python train.py --vocab_size=1024 --norm="rmsnorm" --norm_eps=1e-05 --rope_theta=1090.0 --schedule="wsd" --decay_fraction=0.92 --final_lr_fraction=0.0
Each number is 128 + 24 x the weight over the matrix's rms, rounded and kept within 0 to 255. Layers, rows and columns count from 0. Numbers have three digits each.

# k: layer 5 attention key, 128x128, rms 0.104, rows 69-95, columns 0-127
# q: layer 5 attention query, 128x128, rms 0.0981, rows 70-95, columns 0-127
# v: layer 5 attention value, 128x128, rms 0.115, rows 64-89, columns 0-127
# o: layer 5 attention output (transposed), 128x128, rms 0.106, rows 64-89, columns 0-127
k69:142129138130148135127112121134112110079137124142109127151161139148116124130167141154107157093142142163162107124114120126103144117121130093145135127146108122138109150158152109120146150121084141156111135141117136135144120113094122098137112123105160145082151144145072133111115120135142154124103143091145128116124168122148137137104127132066129172116133146128101133106088115082101146138132
q70:139133142119122103126129123110137125141133163143143168093137102145094128125148118161127129140106115135111132089129106098129125148129120127111102141100127133120102109115105129139139113153111117137135117119093143123143109135141116148099102109140127117105135096099120119128152111128144075109124152139119160165124136107125119103150152124129082127149083139145099157158103142157144126121128
k70:164111130127117106127144120134085114138129157156135169126112143126121147115137139123149125147123148116112162143139096150089127097147099126122118130126142140114114189108118109105091093135119122143133138134145116121119139116122119133140146171146117154117106134139124149114104130112119148168137124121081151102127140119132150115120107124129113135111086122097135137108151164128092148131139
q71:116151131140148120148119150113104176076133132104122092127132100120138130156173149139096110134092137112106136103079158165144156149104098142139124121137125152107135164091135156163109103141079123110093143141103132122083143118145130137107104132174104135099083117105141089122159110122123105143128169145122152128099139092117128105149143131127095145148131136114134108117094144129119139098126
k71:116132126112141120114165126109095155145166080148085103137091101146117108089123100103168111122150100127124123147100129100118132110102123150135124118091138129154177102107106079140159143149150121160138145146081122115117087125113131147118157146115143117147112154114141125139098093138122159153134148118135168121162136104128122159139139181119121134152124137139130122174139137112114098151140
q72:095137133112124116112134136137099130119080148114128157132137156128124113113172123143143137122138124143106115125153093121113123154141144105119156160129099127122111113170172157126142163146166131131121141078129144138148086106151133176159116113134147133127176135157122102143112144152129125141145083123167118165127098099178112128141110125094136151134160104202146109100136124108115108101128
k72:118114129139099157123132127130108104078125128115114130099113132146128124098098173127105112133132152146124112118127089108132139117137122122122121169097175127115110144154147121117119086095093132120091140143165149160121153162112103085143140121115101142130089144155139116130110123096114098101152118125108094137134151136110111141085114112106099058151134139118122131156115120135089151099148
q73:118141104141159120133126135168106122080136120127151134122104162100171119120130116121150137110163073151067143152105126118119151098136116103084162088160127149109092128129081112122121111115100140122127156109168138160140085094150168142144153143109122112168098099131106116122114128139135106091105171136151161173093115117100099102140139091135136105133171128107122108165106131163134137106135
k73:150114137106121147135099098140099129104130111118101126134136099111119117110128143079125152128122106126141108135137128149088124124132156145140114156070097128127156132134138106136142130172183105080118144122107119145147184181072155151109118116142128156148150150087162145176117119146115155150112100116104145127165146133136150122128117113163155104160118115134144170122162109112110163135082
q74:151124145154090133187106112081126113125128162140115091123105146141119141132140127110137116125142113135150120137108064133155120165137143102131125161138156130174119133160163111105130153125164153143127113090122117119109139161124144131121159158110104150141116127155117156118093109091122089142086089125126166135129094135101094120144140124108144182130134106145140138124127097129137108110178
k74:095139107125158146110175108108168122115108135106112144095128163128101132138143107121153058177137152104125156157108136142145142118148137110118123147114130130119111116154090142139101172092100113078115119154117100133129098103135126138143113114125117139154139141097146122153120163158100100148169136122131101144155163136123129121132113121138144115109141180098141095122108152123115132133113
q75:141160114108091122127139144134102121137121148123101085132114154078125114153126144110108134091133122132161146121129164110115153147102080142164163155121089133143146128132103103167132094128150140158144109126142122163160091124120138086148156087141124114139134088112150155147135144159127149126067164111142105151138129159150134109136134122139130094176125150118140125128148116154145144124140
k75:121093138109161156082134106134111102133099160163099098151126126145124102108121119132130111115149116099114093106126153159121132090076129147126094108158105165117127109110104170162131105131161087147090122150097071088147142133145149138136134137155087112168093132094143142125144106136119122151130119126158133118106131147090135095107160173154102165087113130141141143152122162131156162131112
q76:130110142145160159126124137119128116102140141124149144135158123101135110155148145132131165109141119134165180113111081126121124133148157132124108144172129172123118099169104136131141131140113098147139097113134119111121096176088133158145128138152146092095155151143134131100088145149119138077078093101145155093095106170177123132124121123121149152081133097142167140170132165133148163145113
k76:136133115057140148099106141127170147150138144102096090090108156117116133103112162122148138137075119128125107152166127119123121112130151149109094116130142132147138106142098141124141134106117171114132126078117144098116136109120140125125170129132146129121139109102148094129158142132125105145116157164131169129148186127120144131121149156145107136104135135129121107119111111100117122136132
q77:110122120142145120119101124143105125113147113149120113163127129144120159136121130113100133143118155120142137133107141169131155135166123108112091106127114118117131159118117107121105124118112122101166106089144118154147127119144162121141109119131170135122150127113136102119137163108139098126129156114105109092157104112159165115145117135107135124137080119138125104092141117124115113140133
k77:142121128124123072072137186118133142188134105134115115111089132089133129118168107116158111154099104089105133121075086123124165165107168161154128081124108123117175112098107116203136154180136127159075116184085102061104132132144086113095165161141084152107138130088124157147145107128085111118136132159146148120116117168138147133137145152187132147103085120120152138140159201130186137114143
q78:091144164134128148149140106148161135102127153129146158137140130131117102126133083142115120120135137136132093092187133134098170123145145122144161127140157144096145101142130099115124118160116119132122151148121082163101093102176111137121116135146122169133109078131107148120118053141089107149105088145118137117163126124108124143134144121132143152107081133136136176098098125161156105141089
k78:142121088138137103121158132150155106138098113131123160086121128127109126135133165146153103158148123117144153145090123151120112108131136105170111093113108126144150146109117110120118138142160134145100115103101112139113128165168133150118128158148072120141099177068138105168161099130133112135105180109088120134076102145140185136136130133127128145120099124108077115161172129109155128114143
q79:153134147142108140130124113137126114092106115128103146151124107133140117155111151105116118109108166112131110126125121176146146133144105110112109099147123124132136128138146105108120153112102133127164104151157114148136128172139141117167117140123116133120142118125137131130134145140120134138100119107137126109173105132106128141137141146139119129125094090130122149103121104140119115128120
k79:134129153106160167177112095137186128097112148097174146141174127117156159167139127146090149099137107110151143150181139058111134126144173087150149165148186093132084172149144131070141119073138147097147092096172108147123116121084134145148151074125174117095099140196119107154106158108181152107120119104140099129152150143134079118133110111088132092206199136112110129116112071133118134088122
q80:123086158118169145189114120136154115113143156133132113175124155133122128188152136150075164104104151109146117097146121119160150116162120136136148131108133124116158160170125130111137102113079129121124145064190133160118102104104118149156152139151180131087133122183159113116140135078143167149153076165166083096132114147138104149136099154146164091153198092102129120086103126159110165099146
k80:116143113135170135139118113142113149140126136115165134103141138113188137107137150116130135142117143120122102127164118097126119116146107124131107137135134108114115150140133121102147127114156133084178104144152149135140107100109120125136107120146133121106149119172084117119148129152151120106133124120140109105146142156148109117156136122083122088180172150096126114139096085109128123117104
q81:172128129131103153130143135155094151107162135102141128166092137143132133145124118124103128136114121105135108124126130123140111139115103135144137101113116139110159115091104123131074115126146129115119108151116117116133132116135132125121098142097111155146130142100116142125157096152158117148102145122106115145101135110159136141148119141148129161128133165101135133135153129123136167120135
k81:146140139136139124126105107108185117165131097151142106116151137110170116124118119143140112151122116148143127104135102130116147134110151151128128143130133118159107153115170140120152110111142116110135139152153122126103110133114116106126136138116146087109165118151110111132100158151124119101133118135129082138148104101129142132115138125117138124128126147151129125134129089124131151127115
q82:166140120120125119127142114143113104111082148121116131170126153146113142111136152129127107150086117138142131128117121126147130118167112144127141096117124175103115122109123119098142108159147144127156137135136110136144149126110091143154143114126137087152134126120138122140127178130109102104118120152101134130170127078131198099092084110125161105107145135117104100175136158131079128107143
k82:098078109107116137104084124128136156095107129119131114127105158109135143168175135152124128103130138151113144096162130140098153156141126151111094121132075157101146123136126118124148140115161138139124082161141134131118117114113110149145124137158104143112115090140144125165099116160140176095113092146139152090136117157160113114119142102139127150121101099136154143177109101132153162123136
q83:140131156137086119139125149132117116138120154115135137154169142131187139109139108150118121117163098143157147132146111141143097119195154103119110125139127133138109128127140137115132127131119098134157135136122128098103146143146132127132108141137113139125163120122124103127108157156137134145107117125116165134158112089151128107128106143153118104159108127142134123132144140136098152162113
k83:137121083106148124108153126143116132148123137137119104141122139132118126140086169127147162099144149111125085168123133141136138127163137144118161113106104125101136113088122123154166125098150136136126119140127087109151119141124146117139116147119135122096108114119141115151136108146140118124132152126164127106079134139128108113167125137113125117109147137123151114131148154124129154112136
q84:133147147147127129148163147141083143158121153134121123140154140121107086124153122117124146135108139127111135162120151128134121119153117169146123085139113133132098134085109103135146098138135143108083145121130079114100131116112139151099143166119137139112086127085124095132129122128108162150147128127094123146137138098100146145096085134184104134130152171161150156155129139131117138143159
k84:116125106137134117093100158066136125148149098167103130154136160120129145092121187137151151115109124129121097119131110163100136116104149128108112089142087186164120137156148125152098115109156077125125141121097105104149157137123097119126140152115117150113123181112120118113076119154123151125084142132159140137145078135138122132141163143175145134113069115134119120134155139136129134145127
q85:159118130109107118105130139100120156078121134133091106117132127122135148121124125121142100167122149122092121165133170141115135122146126150129145122109116087150128108077128165126130152121129160159108122112135128133181100137136110149124135140114082111136134093151125139148130127114143096131145141100141136106116128127127108159103178124154168091126134152149100060145143154145155136112153
k85:119115119101099114127143149157115145130164125141083129137096097153146107166145105102111139109118109111113127124092135181127145148123130109155134126119103118111088154147142137146109107134128141124158164161115108107106107121113139122101117130154118103141121132129174178160147105114132131129133152141124136136050106116127128120132104167142096159134120139139179138148134146140105136160105
q86:116104119141118118133117138118145115111144127091154144124138146158095087139133174123121174103148116143140080140126103114129118161155150110138157117121177113128113169165135106123126107136149154165140152116138101095100098125127142111173111129083126121160108119137134079133142155124143126136142155120134124119146101120137115108090110147111149142169135097162134123156119144163120148132110
k86:127138125153116139155111128117139142131090170143160125104154105085148138133110135136143163094099149106132109114172126104142153125144122121142130124122084156158127151123107140094130125118140093139140137151170142156122142126109098152115126107117159109113157160131149114156059143108141141104143129128115113132150113130139139145123133152111106137138124113146157160149102070116114136072125
q87:129133132089079135111175107117123148119111074135129145150112109147114129147077171149109130143121109120118137145131173131155119126107113146129135137142121138141137166148168150127187084159117169178127134081137106111142163113125131102123131147126126116157130118144133115147155160136134147115134131120130119129093134086124128118142133170157126155171142123110109122164133157132127106131136
k87:133126126124175148113117103123137130125154129156157145111128135092147102131120086115080122100105111147144103132159148190149188179125107137120133134123126119110115139133151141137139149106128086156074104120127135117106104143136134118128148108133130139081145122111102131145100130104144125138136149107159141128127129114159117144147129134081094102143083124156144102110109105135118172110130
q88:118129155116102126116119139151120132121127113123121158126131140185140131141124155167102115144098106165126160111160146128085142120137131095111167138124138130117110117154093152111128160078081108150103120150126133131135136158106101130113130139120112124132157155136135086143099140105111145081095075157146149119114116105115158117146122126134117113136138120122106150147087127130124152109141
k88:127110109136129098124102094110127106127140128131133109163113120123137116072156116120153137127126127127101138154162098113128128115129126113160135165135140147129116144157141154152116123104115100112158125113133139092126117109148108122128085157109137154125131133137113158175118082160151119133120143084142132122163140127138115153114133117088108132116146140125106135105153136104144137143143
q89:132154183106169139131107137140105127110140113165139086106161132139129130136100146105185159124147121139136115155129139142121116119136150128139151105091141126134111144146148153140135147144114075135139145123094103152145132148109153092164119156082129118103156111101162151164129141134107123152109138151154116119134129149172106079117147131122116119129123131120121154151142112127120141121086
k89:180144104141116121134149092133130154120152124134139135143136099121170129140106140156103119163138108135069108119120123113115147165116114139102171141092129128117162096118126138112131127156122184147128155136099114126127140121130113109064129110136119120115141171123167125153153151111121169143118170098170140136092149134127083094136146126143153148113143140138120118105122125155115117126134
q90:144162130160106160119114105120143135105099137182135118122118172115084144120126114156154111138076089133100145143101118113174165148171143134092101120136124122112099125166100134144090121117163148169137141192133148163129115128102164117110148121148146090163154120109106119094152117155135119140158127162130119101163164123161131138149117132097124113121092122139146129128158158061150122167135
k90:126117130077098115143153144141115138124181106143103095095117118158151161100132115098160125141101165099157094119131167137120119173133087137097135131117082151124155149119121121155135183107105171093127140131122134132125148143136080108057094145120100139152068135146107101133119146135149154126150092144105120122104148128083090130146112092182112135118108142111117122123134144103150119117148
q91:121136131154095100093176131146136140145131112091122094129126116133156144101143147144127106142117134173096102090140153149121133139139128171059150137164097129119147099133110157111131137143127175137122120116104101117122159120189137129113135119097138151128096162129130136131100088138129121126139131106132149133139099161117128127146128174159151139133141176185162099172122135108138126141161
k91:103140083099131127143125099144127156114100133139123116151115155106129096116149080133107135120130126133129172138129083131131121125113126127139117154096094112157108167108142149148128133122097124121161111137142143125120141179153130139124142115153146100127121128171124128137101111147104116113119148139162091121122145138098173111113098144122107117124130118136109135120107108117145132135096
q92:165098150119159145135119144122152091110139169154125127133115127140143163136126148138156098132124154149123131133104121112108158106178129130158132078157098128099108123129160160156101095107120084166105133105122120145120184111110110121140131090124154161133167128136086057120133102139141094141167108093156140112132106064152129097138104164141167115131141141168119141125154122161123117110084
k92:090163130120096122162121149128117158118135141109159114118123102117099145109167160105092123142106143130127124102124131120130123156156103155173157140115104131139156114132139127118116115112119145137097161126119160116112134119150127168126149116119087107094111109129126184129137146140126112144127157100125133113144110146140138129117153149119136101129088115131146111144097143112146149139076
q93:143138151128117085103137137143111179130088084142129138134099121124168127107119134102133143135090141133099131108084106147149111157082095113103135095168108104121146127097162118120136121158137145095139125142105137105121155121138124117140142134083104143127141126113133109098132062166104122151168105120132126153121175105100125112117139151132129142103113150126146103118147121119142142154155
k93:119107108097108111103148177094126090131136147164109132109107110134113154163168101162129096142127115120125131147131125126102145129146096156106151107153102110144164099106142097152109115132147108126113157128114112114129108129144124087149149170132125113154144141105127147157136192163105139137106140124119114127117146131107150121147148120143112134158138111136133118145151157118141149126147
q94:097122122095128135125118133110151143119102192167113085093120103114114106095145103133179113086108142108160089104135105117141095171121134127122163100139101142149103124092114159116139091131089120153115101080112155126124130169126147136154140127169124136145133147071145093166129125127186121150126142129082141107135123143075158166132133153170119112128106105170151134150131142146155085183126
k94:130144158110166173157170136122128178134120118149131140121117133133147144162154154123096156160122132137117107129156134124125141109109112133139061123159159159101136114141091128141125149101109122116141109138152120117138151127129142137090139108137172137124096168131110165125130108137099139110120113126107131099097109108123104128117082126119136115104144145091129112149152106116069132100121
q95:136094142121125174181087120130143107115132212100151158145129170134172129146141177127096113109128138101152125127150133090158131140128127126131150130105141099097087146192131168067131106105126121129156128134163116129125088169051148170165108122118147149037139109176127155118108163134203119129132116151145077117139118133183150161118145151142146097140140071110127147066079086127100130106168
k95:124140107080102096093169183119100146155144092188081141129103120131104119123161093119143123148098105140091163144063139190110150137098104164107109074155094158156144085072116096190129111151137127147105134108071099097150145137175129117120150176145109108177092121064137151123120103155065133166103152134134150145082108095121159099128143127188104144082065120155134099147212205147151129174141
v64:163118170165122136133152117183182124167170138171138132111082139098117149124105132104093139083124165083154153113166143157116157168156175086145093151162131128156139185113130148082114121125086139147114111114117089131117130126205155139076134081118136096140085116133113140098155182094133133153111120121149123148163144161088145191163092124118177097123097131149117150160118138140113120107114
o64:137147100168178161105181127124093125131092094130106142156149123136136159086132095142106098114113150129135153089109111152121095131090124141145116161147157116127127125130178126119115133162130103118151150098154131101136155123144146179115145129116129102094139143110130086138144147113079089131102077121139137102171117108140120136117114125153128156139158142159101158168126126139112141123133
v65:089072125096097155124169118147149134120104121141146101124109130152140128193156130121099084148137129080116124135112121132086143114140135113126119135127092105164129158096138130163161142134059148109132137141116152134191122132145123110134129126126159117115144101105104152113191119135137119143098134121105107139129149114122133128153135080128130100139083153065142135135139131110133113113110
o65:102124109127133143118132119131138104118117111116141124160098132155129136141176136127140128156150107104126131125138140143102136121089155128114141149150135121113114164094109103176121121137122125135140179124071161153115140119114138144151103154123147147150136129112136119139186129115138152154075155095109131135141133092154106122131155167114129130116131135132110151141128133063139151100118
v66:158141124123122153109134178109087119147148125171138128135140105161150136182141177118089105072145188166134178173141132160129113111131126140114133150102097147173132147163142171093090119137079134170166143143100127114135129098133105148142170155143120101078117084137186146154194118103139174164148165181138095113162132158116153160133160113144168159110124158157103145131122074139146166109149
o66:102134144134110127130134161111121085131127105141151125139134137222090156134099103162080135151148131145090117115152166135105134142060122108137111138093166137126111153149138144146146147155134114143136129104139123105128093137147084132114149140142170126108115099115150113152086120141149090121151156157119108107164131132134112160103128122132147145109148151134154141137144174157114143122146
v67:144163129146178128107181121105169156137145113128185094127156118147123079103146111176114188169119101131129109128137103133132122103171155165174155153120138165108146090165078112148108158125113097161129123110151125130114157086119099092153148147119118128112130084139137128143102141153086113117110120104110136085087139089156116114124139122136131172091116145145137099138138108103120117184071
o67:162140151153113191134147122129155146154105148114122155091149147130145086132143123138139134140116123159099114144088143129176108140098166162122096130088116151134139132125112134134113134116126095132144111139137150125111127122134112135099140126128128130121137111191096142126144134103126151148140166104133123108119121136098156139139127129125150136122137145140153123107191119141142131158138
v68:086155148061157139115117125113113113112151158138081121120130158155100144148150086174115118092140102126155119162150176120185118129149125092134107152090140158177138133139114130135123110121113139178100070051085108105151138126123143129144198134143156120102131093131110149153129128060144140108096127138117139094161140100146122125117159135143171142145152156111097112135148112163145177117089
o68:140113169114147149111139136131134088141112134094119113114113111154116134141120105114137111131158101114154111133084135141133121109126126099162100113102155131108147162122144122122124173146105105097125119091133121121127164172114091173147089136098093112136169097132128139133107104109111105142171170141098098153078112110142145124107121118084138123109146111107139130128114114158119134112134
v69:140140149170163140148148167126109142116120155127167138141151154152161137106109151123097095140068099147098126151134155133114110110087182135125145109171140142120087135130112087133115129088119129116134108163101164095122140128125133073100093133123144106099143134111129106128133125159108124156165145147180167118111120165201140111115103128124132145162137100115149133143146131133131099119142
o69:154113124111139140150155117093113156113136126134117153131120115132130127107145145105134153124132134118132135118130154137149146160106077127150135133119106151090143184134135135141145130104141143145135136131131103188117091115104143123095128154142156112154107123147149115134131148162144158148165147101135132107127110155131094132136075112115135109148126121115138132132139137136100159130151
v70:101202119177151081143081115193146092147099183082178159115120157168101111093142054107134097137109116133152125094104160146129112152090133113109110135100165134106131145146157133091110144140123141125115098102151112107115166064113147136171118054059100142132117140048090138135121152138081165150122038150139135124176099171130104113116112143097150158157164076079124064133137140158177122133131
o70:108136149129195109131106171083091158116144116063153139141161085137148100103141144169138085118147116115129124134135113096143148141132150107126103099133135118140134077129140131141115164107143136139125143130127128099148147141131171153138126126097122144139087125130118114133080144118084131151201158089113158117159112141146132099132115150132144114157083108109134145108149098091109119172124
v71:094151160144152096101162135111141136136122095135110104150177111135136082133129188107116134100147090146117123132107101142123104077185129170168125131167063145084157117140091138136167095113140118087148178128145155138135147114144127127168133115136165148159110121117157172168103091155142139199105090132115160119141109118146094171171125129118132123120135116133112138121121137141106125159114
o71:115140158124124101154163111150170104109087109123090145153113111106106101121154121106110131137097142148114107144149118121114129159104135141103125147112137117104136107111117143153137130087121124129125170136117098095140140145110121139115134110135147118138122155167110121115126106129102131101126157154108113121143134198113108166146150143132152142120139135142098121127177142119171178150104
v72:106083144118121173076196140106119126157106143121098132148109085133134134158128129159117130116114127102104086111152146134133144129169150166141118094143163111212142132094142140102102123173108106111153131121098145122078144125075132105058148137100142130097162132105110136105123142160139112134075167163099127164109110183111122154058104154112136108162141177109165108123098116128089155080151
o72:125122151110153182128147166135138111117147145121096099176141168142131103162111112106135186092149137110151160128135166172104138105137146131151101106171137138125118088149140164132123091098112145111115119129112141186087139101118132163156143154105136143135107124061155132097139128121140105110137147133131136133158131122123136141186117089157131144112137130159097110131138115164113112084089
v73:124089105132081130122119171112142158093106147116153144131123107149130139162081113136144121152119100137121150075102133136136129135088133097111114139113145162150101123161140193112125099122092142162117106110162166140151147104172153052119094101172168104129117144096116114095169123131101125156115113163077145102124122109105157094137132116163166137164110120172092137124125121138123136123114
o73:102092157156160136128116137110099159107128126126109116092131160153119124137149133130126086071144113111122168100141138140134150088096104180141128143132125120095135115111130107130127145153136130142128094095117168117100120135108124126088113112114113156149098146156128120120138100172147108128148155112134158162080160121154128136119153120113120170146145148123133140135151129103115177113108
v74:165108090138092154115146105145123079123057085161081154114078103108137141123115127080124120121114153127156108143121122116134118100154143143206150140153137119150096120084112141112147114116108129091139175119124150129057138169116096101109098160154072090128179089117160103126150125143144089125126155109107113216093127160133082127105092120170148146162122147152151112152179108169092112110109
o74:115163155128110103164120130140107165141121155128070115149156120143130130137131130131071166129111126119159113143082133180124116109183100125166117156126142136143151126105117162144141065090142142119137129145114144153148089095152105130094141155125154165086131121118146118115170120080138137132116127105142141120145136121101088138113158135154102103124137171139103124155120122131110139113109
v75:164081122164123174135134124145157095128165181163149136100128142115140161108104112126121082125107130101151154105144107110187145128114155091165136106173171101105149136075153125123130151124121099121136092110113078143104182131113131176167112136087167162116091113137115092132140133135174087102117121122110107128111092136101114082107156094137154120089135159120043121121117131125160141077146
o75:159144085177135135105117130126119096170113097102126155126143152119183111130117118146145119123138097092173130130159110139084062145178158105174133129116115146100116136152144156104133154109146100137121152161107147097131097116144138111116108139086125158137133099105134142152110149140150110124139099144102134126084152124132110139148110136117151125154153171115138121149153153161136119107134
v76:142120134122132156121131131110144135118141093110121103139153094112087139116140139130115118117130126168128110116111136116126093164108129131146088152123139128129135132139119142128087117122135148134176168124114084128068128135084137117063188155147154080152100102136073130172134129143140156126185129147132130138150143152120119132129098170120153131164113134140114129151158122138146131148163
o76:126152120115140146134126145133099120075135104144136093146121127100099103127101117125149125125136113112111139151076147134103121138093089104153109123149134127152130170127157136123126113109133111114141117100113125142178110164134108111099137109130122138108129130142130132142126162119136126116154118185121138160146163125079163127146116094142131113137125117126100156095141116134114131124146
v77:118169112154086136082121101118139121140150085106117141079062147096072171169145087087121096099072150152126163102151167068154090116079193057155145111148160122165124142115123142109146107146124121143152067156119090146107116170166108192172153142098119127127140078109184084112105127090096131097118121164151042154159093122089149127107129131161133128142108103135065142069115069106111103158134
o77:097124104152149106140095132149098163177126096157136123176151119154140170176110149161126117135085084169153113111130093103127089136147129138123107124164146122085128182120111148142151186142097131152159089109088162099103122118145080126141127110147141131111132133063153136124147140117134110135139156137146132095111131171095132105163123099120118135128154087123110140126088075158120118136111
v78:175087117177090129052142125156098134115101101130171112096090131133133160123126144099095086109164124122142077136159121121122109125134133104153173161143128070150113123088143102144134110131130146111177132135123119141122138148116136135107115141167144126124147141088102091121161148102113109130142117170133105145114135127144152119117118149148140136161115117133111137102150158104131119099144
o78:135114106147121144107110098135121175132108149109144093114113112135151168127130115138118136137115105126120140128109114139091141126156126139140099096142133138099111123113107123143131120107153114136143135123098124120121105149118113113132141130126160138119117130097130153157129142117124129122115123128140173155156166158109093124135098138095099129107118151156105154127128137131089140110103
v79:113132122126123135134106130157093126093090121124159050157112133150149119076121116149132112136139145134155097136122080120091102110106144141133174108122114093104140083140077127140182171168144108108148126119141146166107102120111109104137116121139138165157091138103173125150114116123118163130144100130055077048095109073148144099190146110146092157140107124109124112149149126098109127153149
o79:144100151160088110142124116136144145138101108116134118121092134129145156137163147138132081120158126139049133140122103105124114136141124133090129121105110091142113129094114153142131117131123107135044164116146143142125112129135161087108136126127118131138115144145100144109133145133123125127143145137089095133148178163119121122142123162134088130116112139156146129106153105116124118109132
v80:102094160121164134141138146122148113161136167153178110088147160172079119171080161142127134134173146097141130140113134138116158104102102112118093151106133138150130149126094138121110108143122097134139089149165109143153121093125114133121144157111107154085122158147086135152134105108164139135142129189089160093173145164087174138109181133136135114102148079152116115133098145066196145063092
o80:112119113134104135138152142136157088113142139087143124098116117145169133136154118121158127140127134121136199078126141097107142142099158102119147110113133146132117139159125146090135124144132124125163105150145112094131129097131105128099112139078148109165129122114128121127093164143112101135127142108131127176145115123159160113141145117120126178144119155120139118148120135111117126119090
v81:149122124147171127181118142111139090145119147124137132097157074106132140134126094125126141140126130080081120097161135111125102183115140141123112093174128084153163133150152118085186153093168130155078089125127086087139154099139126084136138132116125131119116161125116117120125147165109047162085133101156079113128092117103102099122085113121163108084131180131124131142135142136143094099074
o81:122131105140113151104109139103124111111123105146125134130116127091138128107128137139165128088135115105102111177164108129149096132141150118154110150121133146140146101161157103087134126123131108154105134165108121133117174122098148130130097142134120142057137134118156110146125122133157105155121165105134157100142077142129137098115135101142136107120142133140166107146160107159104165102105
v82:114085114045121140141084104102143128102160136155070122148125115138173142096185082121131119116160118138104114139117121107136136138120142151113139148154183117134143134115117146159103112151120112178138180128112086075071129112153118075123145086076128080089154131150193115124113144145171119112100143085129100126122108171123124112127157146100119132107112181167098152137154097108140193145132
o82:149155142148160142142118110123130136139138108140118096143118156102137109169137151139131157142181132112111099120113161125121162137115119079113138123109191131135143170111136143121145083147130124117111127115131131069135145130147158125189144099152081147114152113087124149124152104112150113075124113130135103101089127093114119131117103143159110124112135132085132083130150118119111159133122
v83:139095160090138111116142169082145168088130112180089135194224158081174086136163116125131154132129119117109183122131087130135122088196097090170097112113080105122161152176145151126120131133155141105082115146147187084194152103131149100104141154125133163156098140148108169091159093134134137168109119089162100124102097151192130187133156136142095065107085124138110219104106156084121112151065
o83:097140138144108162140122135141154104137131125154132123124137161079106124117088079096137147139116145133135107128164137144170127129074116144171178135151142121137130139098164113142160150162158127132102164125126131119155148122141146133158137131130109150150116142148120146142143138163151148134089148105136123188114062191094123151135138167143145140073125133127117123126116166155129145109124
v84:154133147159129135168128177099124167087090120107117182152141106068125130081112118127170162169127087123113162050117112119137163145027129196103113156135126113141109127077124066088176124119138139130101182118153149120109157108132167081115105106159103121120130107115089155109141124138148064132130108070207125189184081159125112168117114103129101126103121078118145127155073093134108105191098
o84:107111112150140096146102136129156127088131090155088112133104191117130123075108173165107154160138128127121140134142104122186139110136122151143131137155117178134114110126135113112182107142106117134145134114123095165129134097143168159113111108099164092089113122163135153121140134128128204110112110130079121159081135118091129129124156126185157107142123148113122108146103101104105115108115
v85:120139144099121158120102156160119150149151165118166063113126144103114100165131104201129153137129084071098106156116167138078132120112109099184130137095114093155110136176113154125102106128145158139115117156127089131134123105115119119104135097140122104126090141118114151163133118106154130112122129145087091089134179133126149095162133147121094126127114109160124114135148192101107135137121
o85:129114140138153196138126097125115140120143128087159091096123132078150109133142112131107085124118105157116127106110110117133144126087146094117120141126109147127145141137112110092148172121167141100093117095125148149130125136123122124095121157134146106108107121137129105112138165084090102140109133129138112165130158150160164128128106125119095102071167109126123106109142114129146138088140
v86:056144135067154155114116152073120175133123138102088148118141114138134068090216166135126122099128092159101098133179159108132075116138132142097131153134085133071159120164187120125089122169080160160103175109091119111101200137116154133154144067120144098071103091126126116125119114176102135156067124139132113094141081147149123128093167181148146134154107168115139153109119100116142107194142
o86:110134148111154150127139133119175111155135143140103113142168143130084122138113143135169143114142110141128122158142159113136145136062110104166132147133112177101106108141100132141134156126151113122119127123130138143115164176097166121169159121139093115121123113117106159137118128099159151093158170130123148099103156156140123129118116173129150133101156115132096127119152117093101134169103
v87:116107139114082097151106097137127114134119120114127072137170118132114100117127126089123146120177134080150133108155114124121140148154122114125072123116149129160161124151151163123122172176157127141082058146139110104137141100117103141110129166104067111120094123151145118093127113127152169137092136106065112053151140137100092145130148104129082083133119165165125101157112164146159118097171
o87:124159120182130160155110181146122108106113121125143077146123130096108142128146135106133128144105116096115137124113102115110110133135160149118160128128168084173110111130114148124111156175122114122085133135145144140114147125106116141102156132107082150123135159110114099128075136148179096138131130135147135143153097115156125133132141136149146079116140131150141099128130137113113123131140
v88:137127143122158164124143167121147166112119119160171150147102127142153138148145117125133116097176111130133112115127128184135166138085133127123108144100122137134128177144121121051123155112100127104177120140097151123144146136099080124098113118121141088136125124115025178142122151159154110174111144140166146173134123121114153158153126153115179145125102112147074186159109151133140139110116
o88:163138108094143154120144119107111116127108108107112092166079139164108116058108106135102106128191129152104146146122110111118137092089115131140105155125128129137101124155150127114149147085159117124132054143107118124135092139128149124145110110095171129121147139131117130113106161143145140124102108088121118166154111128142145145091140130129149165140117117149091133154115123128114128111125
v89:152090120073159133118165117088130081122133103112124123162123143088141093113150157191180127116128126125154162148130091129152174092124121129150105122156074118104129141121101177115170099155183124135123159113123130128158132139137136139115094142083113172144115129157170128127138105110141154091118126129130140127100150130172091107155178135140126113131095119141107181077111127144156150104147
o89:160129103136114121116087116137164125156115151127124138162120108095114137165111101115171151142138152115153126124151127132154142125125120113119134147186112100139167140135114153114104146116146116141128107134142166106128095082156163124090165090112120133127144132148126137137105103107100116126147110120118105145118132161135130141106171145103139156110132145112116105117113155153149131077118